{"head_dim": 64, "positions": "learned", "attn_scale": 0.125, "optimizer": "soap_variant", "lr_head": 0.0117, "warmup_steps": 200, "batch_tokens": 65536}
Each number is 500 + 50 x the weight over its row's rms, rounded and kept within 0 to 999. Layers, rows and columns count from 0. Numbers have three digits each. The size before them is the row's rms in percent of the matrix's.

# layer 4 MLP up, 1280x320, rms 0.0903, rows 172-221, columns 192-255
105:456473526509514512513441451427581460408496499545537563516569553440519520481463553488497522524549416428523493533434568424508505437545512504420484408511553503545534513487553421512531557496453482
107:514481478511432448454546454414497523474441519519471506510499583502591431482518460452586430523470377393537445499393519461452443494476540509480492478459560526444511436491457585578578560490484485
109:528501513440489381471498520465432504486494546519480392539450506518460624452437445575527554546517472487515472550605441585475492534457564389553409476580448491493514498540599507425534492508502464
091:495493512494545472537496481546528443509529431537449585442426448509515545540529566540516504548524541526480548533525554456508476503536511518483492444522465519453525473556472409513495508496532583
088:446413498379554580515551536594568485658438479413475523515522576425502500532560492581450512456481425454550529555480517541536565440520475508512595580481509520510457414604458551493498463513516542
098:435578491501465476557513486491552469552423398511523569489493454418565532485515480492543474413549441445482496415461418513534523483461505526413468365411563558486450522478481509503537446501529522
087:518461527526505521569554501512487503559486516443511542489558536439432474524525438582496478505520571401551552549444451463592531391473388451554444533457464508432520585460470513487577544472538578
091:526432489528493521512533572552464427557512535568455378480441486479524538546448532536592569636465458561542490501516545433521473486552482492519468455494440457489433509374383503435448486535572489
079:449523504440535503447530446405447515619539507532480459485482614561508576448516475507520514524462432448500488480454447439519395504450556480550503580460540550487484562544496465567462536388459498
105:507415530523444590401499548464484534486529523551518402528458504504440526479462429614458550582509468543575520451515474406573531554523458506549505454546556568524521520516543464542478473562543449
099:494547478485462473436522425552528443541514452570494446408513527446459412496618505464504485463526534500532502491539450517507537562530476651492503542568612409506527438592478347544511549429552534
088:505422495423478527478490503558481431567482471433508536459505536451563494569521491572422563486564439506522515539464571514477499477525539582478495532499581506530497511471484464524525471556572498
104:482525473623612498539512535552509498560522524500574503534547543463437486440509468532544531526476504475616496429463503508547461489531498542471569465489505567531435585463486398534483491419523440
086:552602470501489458626579487515493483587555462386538515526508435451444587489451555595526455439503555423485482454586513483532543441441471527449526561526498544494503507515476494522493528539553456
090:435437482556464404494409438457517477505504514529528482402502416493488534500519594584487562446481450505413463555597501527485515438404534502554534635500471482517454375525532610556507529392473551
091:465512497492602611459545546553514520377534370550540603554550554557526500522434501497488475554488560592593457516442432426521496442445445515386521480519537510518449500479519519571490548452475569
101:508529474474456523455425408428475555435479469521474521498616499528601516571514457473564492499484463451444503584535490553478509475510504489537532478451440543385489508414495544459529480581495561
096:463558532579572430423442537439583522510605451466490481554564461436468429494517465632600549540470525436453519445455529428537403612517490471468475476444601570406438595531432480487571424485481464
099:534533547548510489445494526530450590494555531480466496389450408569495376427562467474528474500579538472523502455497422464486407492435589535390529523603505513471490540516609509555516519500497417
094:485578455404452473560542598489603499535462622436463439581495529528572509556465518524524418483496422408555495538428426438483526552439524561479553565506523485491526484481420522537559502432433584
117:494547473501478412536561470543567538559467572434499505500595409587512482506527477471530481510494535559532547531502524481509427477451458564613480462442426452348393577561564489470547534453486531
107:414477470460603424491490490479477501506494555521535547508574527439530515518464566547538524495593522513389502523512411592419496472433559533538517538489417491445447494508513428525539487486469529
093:517417459566465472503446440560448506568434414589501493468498457565473493551487542565585472417531424498398481553437513499445469551382523556528534515440500577507446498501451537505538457512500465
106:468554461517478561521511462534493441388491460527514462452614545425472421574519570537583514472461463475517524504512474479457513553557388576542479520460568411631481543425587524513518456492473546
110:407551516661561491474509494448486535520551580532548501513514498450524495454509458377495556518482507476368471495569484476501448486517565433494546439421542495476553480489468551570517411502507485
101:517442534514444537491529401480459526538506513536534465570531558558504556461555507532563515490480515445560462459496498549517504562479455512595555468401556516454566383452508457542577455502493549
100:549497507513484484522494492518572492454535519440582414564478539558388476466517536477532583567442507541538508433475509408500439497555600560460439546534491519504468464520518484510457562485503513
091:465494588550556498525514442455547460514545560442471550571584524470467462544535499407453585506427483568421436479536546485470550406460447478541614512531434518398456457540489573528525477540502426
097:465443468508531466509587453561544534420473458453557538463561489518515474464450560614502471508397442557517462479414541561441392546463556496509408592478553473605504559531531485546498583434537579
104:548545569470547443509590489576471527601469462503439453445462457454436456467524534463587455520473468429506578541433420474497409582502394514482516440453542414473606445591474472564538494424427540
116:524508564582459432532543556468487536569431559491504436581505518545472452501485463493552478496478534582536588591467539435576440469616507553506455536475470564492548432616517617497582521470578542
102:535530568519444478438563434485465525528523438430449550483513405480537452606530447474504538496584534524435562493554575531516406500528544469435543521464436506470498507608489503436500545457502500
110:573446506488480448456458453501497594558547504508576382511437454583477469499543488453504478555472518534534493515558467530527529420475591509605595417432578550439608516547447496509538437511532447
101:431545532499504508540507478546516492556460538561484452594397551457456476558539458576551552467457502586429464532424609516500468460513514556471449485454503492527521606451401490529537488437464468
096:410503467471501520513520548492549490425577511479502479518512514416428439658469520530443541514498543461445484460535506545464490487511514483613603543456480529518481502603508469516510521506526574
102:468492504540497456545389560424497568583573484483494399397432486413565521455482453516503388583519516468494558465492503545539504602496501548445587439473490487513520517573437430564557485566529520
103:489499536529503486483569551516429558543539488475534461535504475434437584504507499592528509518549559496458461541548509535444497412375450548582453558552554578504512487525522491516435532521581507
096:522555588545436568473485422516470502628555457460496583471499475565432467577459483501558485398459449499536515508440564467478484386460519528490532556503529455498494510472495548451465488450535460
097:491438574545458573533455537464460495533565442410486469451463495577540421524474445454455590395368512485505487534521488543478477530498477458431497509441503547463526441532441502514636496633529517
099:491527515481484408573580484496561476452538493417471489476425519559543594476467469464541421511559468509518439516494530475467463474501502603525413555544522528487484570610441456507484578500544510
087:502524581489474538496469543479544572473528583621464541484560413652494458522408626466459474459501494517491541506419520506435453624497468446442556553505520478528415537513489466492520537474480530
121:396503582547485481592487449488514566507454427486488360589479463426462475495551502417442589503417488525571530525391499436535525609491539563479472471558482530446415411528542541468497472491454492
123:513492499475457526615515585568529459529513492513512501487493491545548505405555522507472503506578439615394486486467497474505508546548522487528536485525507429491460481460517514593476581428526500
121:406519479488487374455490566416514491512530486595529475459474489498491419410437551427426571515477421493478534437509543533626423437549449440457523536477566456547484541479556551501494471471388434
092:550521389502484561532431528579617540556499519528507441517499434537429497571450512422493637495527480408490440485506510472458479490548518502371513507598652476545560587517432451501580459505589447
101:441482479463392466483466487541568538598439503524521519583435543513518406561448460458513482550516499570459560502422403434486473496499560565484545504544433508513401417499555538501564443536467422
094:447503573478541547442483528493468502462493515484563486430447524397532530501493484551449497460486479523597479489537553472490529517447524481470494471439517403635488538476408521592455608455488567
127:550474518503531457430554624430468461520552499621565509561539441529450472408497580508435507506462466528547490480467467508529493444508469523403516500463583492453484583456620505577495499386494511
097:459496498619476527538422537509411491570524549460524443532420469511444521439491366499511508487519608438523492480533503452505601546575422441510512514445464458463484539506522462502569510563451569
098:442589464440483379535536553430501519447492517552490441470509502557443447544561589516488498531446428450536436473513485567648415477492542511520401449540517498465551553471527493462472521454438514
# layer 4 MLP down (transposed), 1280x320, rms 0.0962, rows 172-221, columns 192-255
102:579543615540520493522530506503512486449512503457505547594480437416555565442423490620513504651572564508430469482517524473531495470585553472484505417541435468513553536519497545559476550512468404
107:478587467447433454432422510513397550516532541354550409415532514492573515589594517515538526498556577455547547455544490553473559620595479488479511439467438492482507459499544480435543470464532542
122:556469506449482504453444536522514587586577616506515479441486599553519555493462469544510507546382440497514566472542493495472603471564510524493450467470546532438485544488506474560496525549478532
089:558448515561442477505485542484465497458377560501608408567464336466602482496478552495428475508511531456565462523494443520466465548521553510550430516535527503487544520512490619435449501497526464
093:556542462518538446464493487489433464507506560556516493469479548490522538511497487452512392512566550481552400524546488482409468486481457488528420441450564455426529614459505503526566494556449522
096:407463509467501560526462495455461573542641542427446430466491514503500529563521544424544463472517530528452519448462536429516600529518512422549520523558511504524467505555461521541539575542513530
095:583374432538517519467446459382531473480463568460430427518606516482513431461522471484495517404506505475466440507532540505413538552534478495531590531493535532495485479513488503596617516567474499
088:472585494478504552462435479478414538548448544522477504375467508520567493598486442525458501441488553384549497510556507512488458475533536515386444517518543521543544452457499480605497415475507455
093:475536544550493448425544401447498535489518589426476506509407435446434515512493491393528468476503506527513481516547499485485526475475470518545499517458452571544411503463571520484537470405490450
094:571488516484460499496619613464509482441503566498492466449479525514533339502507479455374580410477507504474617538465623484495393449508512356484457487418464476450526474542464507444506509399621468
097:519455507497417580412529541519489572511566470520489526536439551528543498473464555544486593530406472519502598466555564537505533503518589476574605471485374540482494474515514498538515483518555552
096:492443445448495385482547505503572503463557529481449420507453509491526483471424515463638453442580542543491460481545443561549449490520391452453428527518544476493509519522487464463499527552443406
098:423399410456453588570555573565588431477472509547517514515532446564563558517529455437499496466513427468396540514558479539531509449419483464515486530566417480413563439457501602514526514525543486
096:473510459447552460529508439504521511548442556476534599494468508453525423481513545466469475417444513499437481539436562530456576404531511455488474538499419553541514590445493540488527588549428474
093:450514467490579466556409434494468495415545512518508503358467443534588509440438451576453542474571476469454469503493482556499449591530517490520463495500500501453496510552491519483413514481464490
086:442479447473474506544554445469561480515527487467494458595437478530514453485499450511435447425477494501525421524476424550507454539477519509435438487492501511426521416557517500408524559439510476
097:506482500449480563501455566518455484467464462533440519424461511467519595537525457561463517499391445499438590534558463509482544476507495495489587576541522640500526502512481433518492497440514504
095:508446497516493471463565424522418515568377460526421542427491453532439521458482455481431465496517491488538450572479491567481586474496522408526510571553559528515524456465482487560573591538416368
106:516416448503531491431563462575549548494519480371478422450583439511532430507510538433503455421425530493511589530542463466545552511536469501472553551554497471437505466560562539406602538498473500
093:548509434438458519446536535562510469434432454527536496461402638475517488462499490472508522516574485535491544485478431546438609523524563468511458432484483537585449530483543433399406385569523535
114:393473396572519515530536545595507498601520471464481542462408500494439499482572439492462416498518475450516514535541515426497577485610513530527487409501498508446564552526534513523491455402405549
081:488426541536603550503540444585450508487541510556500502530542609442514528480511495615436508460478601613512475468440594545485490570451597487526587419455473548632443468436502541510586530610462543
103:464549474488463541457502542469544605458565537529634440492539462435543477535537559549471508555518536488496476579483553475481455535569537528436589429527578431477471478505483475507554507578499488
109:441525478562576450466499596521507494514432480518487405481503505480538473458560466469473494522485515463512496476485596475485574518552545543508488486514474432490452401527487387483461435498585432
107:561542521543539548436623540475425470523446483589461510465554500552520493492601465524576452508442420494518441536575508491526494503540506463585572486547475432515426507445456500530528543526549453
107:467518548481391537499531449493557480481404431430569533444551575507453473554430584480501443483450501414514553597579522451498578533549542526527474394422509467447512558482518515464459508459438471
098:514511477542402528483532514575453463513445483419545477487517497479497503472456511570505561513455529535511542483482483556515539455438500540603485474483509508421460437397511444499553504596520361
095:472530436459423467463536488540463619511493492575388482527516400549521535395539499578472451499524450463461574595514492461497503503366514429451461457498589471485514501510439411494471531511522475
100:511563533527503493537429498446519515447551559468528436535395451490495548480603419580507419478505466499548536525480523595496550580527471415566487562373381503472503465481466553483521409473526457
094:552526480607464435495514507444532478533465476496576558487433467457499504540521475487509480575521441457502576512517546544545587459445530501507497533465541505454480560560587505571581533516565511
115:540549461571472465477457529534544554576439515521507561553524458393438512610422488455510518527528552533529503588504504457553450599488515512553503449504561517428549488571494412523519445507419482
109:550463603427523455525513571524560527511552490495455505529533565535497445449537474392506539547476459537555489552439498493455423451495583556522480404458465497458612546488501506524511511481452553
111:455478512534497520512543467480492509433554529542517505507452554490486497449543530500503543489462478494488504484559447528479527521517533504503420601519482468538561591521475495517427407468520479
094:502481529456446530508464427496469471429454595512585466391588459524539515475452489529438503539514397505433526439518543542497508514556496526512505425487575589480480523443470512572466542420500537
100:434527453512546487497521501497520557503530453413473454531521509584491460509488481441516521494530490457482554547525446458544540527518590471470521566482513428532550492519447468631483612472567457
099:531429522457447550436439441503485430463536454540430565452517588526468526553383432570489591534524500537478475509446482478507551561564506475563421497510461513567470410446569519427542535531453538
108:485497460441446425467600562495482456573424426512528578516501492502535545464608459488498488512544599379514542456587532497449470479536420541640475484467513515492489458497486471509535490455459489
097:478448461431547562470431536555362530439571528452464439528436626479588451555543499487533493488545430471469510460526434558555583497500558485510548571464521504490476455435532479549604516575467493
097:539525473464585472524489444396574426466413464504501491609492453526422465501467459437490489565519549461416588465478468375535515627456531487390422465463397387525578485488452504437492484487644567
076:584541438583580366497572543536349521487505445500460454589477474520532460475537488450535561540421532442436553438470405499428478602447422512474550476577587600494533516464517528470535470511516588
088:490543372512415505507490473477574463487508583513529456535441451556442487500466537553490495523555481449535440533527541447482488565479497538501390514543510465420481506436514525535523414543480582
113:504486504534506484467495581546528541438534460472451551389482412547543564459558424498550584465449476478521569562482464483441456448550529559598388462478583499482535532551533416458472567521434521
114:524462509446516557631428441514523446536411498485498511502483492534544473365564574510494506560505507571366468492481512521471534479526506548562471479472551488487513458511529479604546511405497514
107:443487508488490430449532495667424483514524521475493474458540530610535423532463495533469428428523481580513457503392395548447447464582414442477482497474540410475471485489489523562605460545556469
093:480511589433454424439601501542471560480561509483551513496465444464430447477574618606467422440442493518459518560548535472481532608555509562450557548557461486535463497480540477464468471420559605
103:552528592471456477533515519512433569505472592563539464536527546487501431571546483479407558467547536472543428507465543536554602595458524560520513502511519491530576508511524554521541557523531551
099:515544579572459492456536530494523449533403452436517505516495461480490454530539502541476506606442428423486534542494463495562558500482465477524531451519490491382504533547468430496491504536479519
128:517435455415492421415433465486537458457536536463496529540551476419520423471507556529561492570447489570583496485545525489523399555489567587513505494444589506500472500492542414543501425494440549
095:524581470473452546453491464451548346412496478509618427503488460523541459560555520465568564542474439453451481643554493596481579487454490496504468447528465492489500473509506511527489549480483461
105:472507469544455496486550500468405569478491563470508494483447522516457415521483543556407559554542485560489456492596535489471450453535595561483502499515462609570550478404473502560532540564481538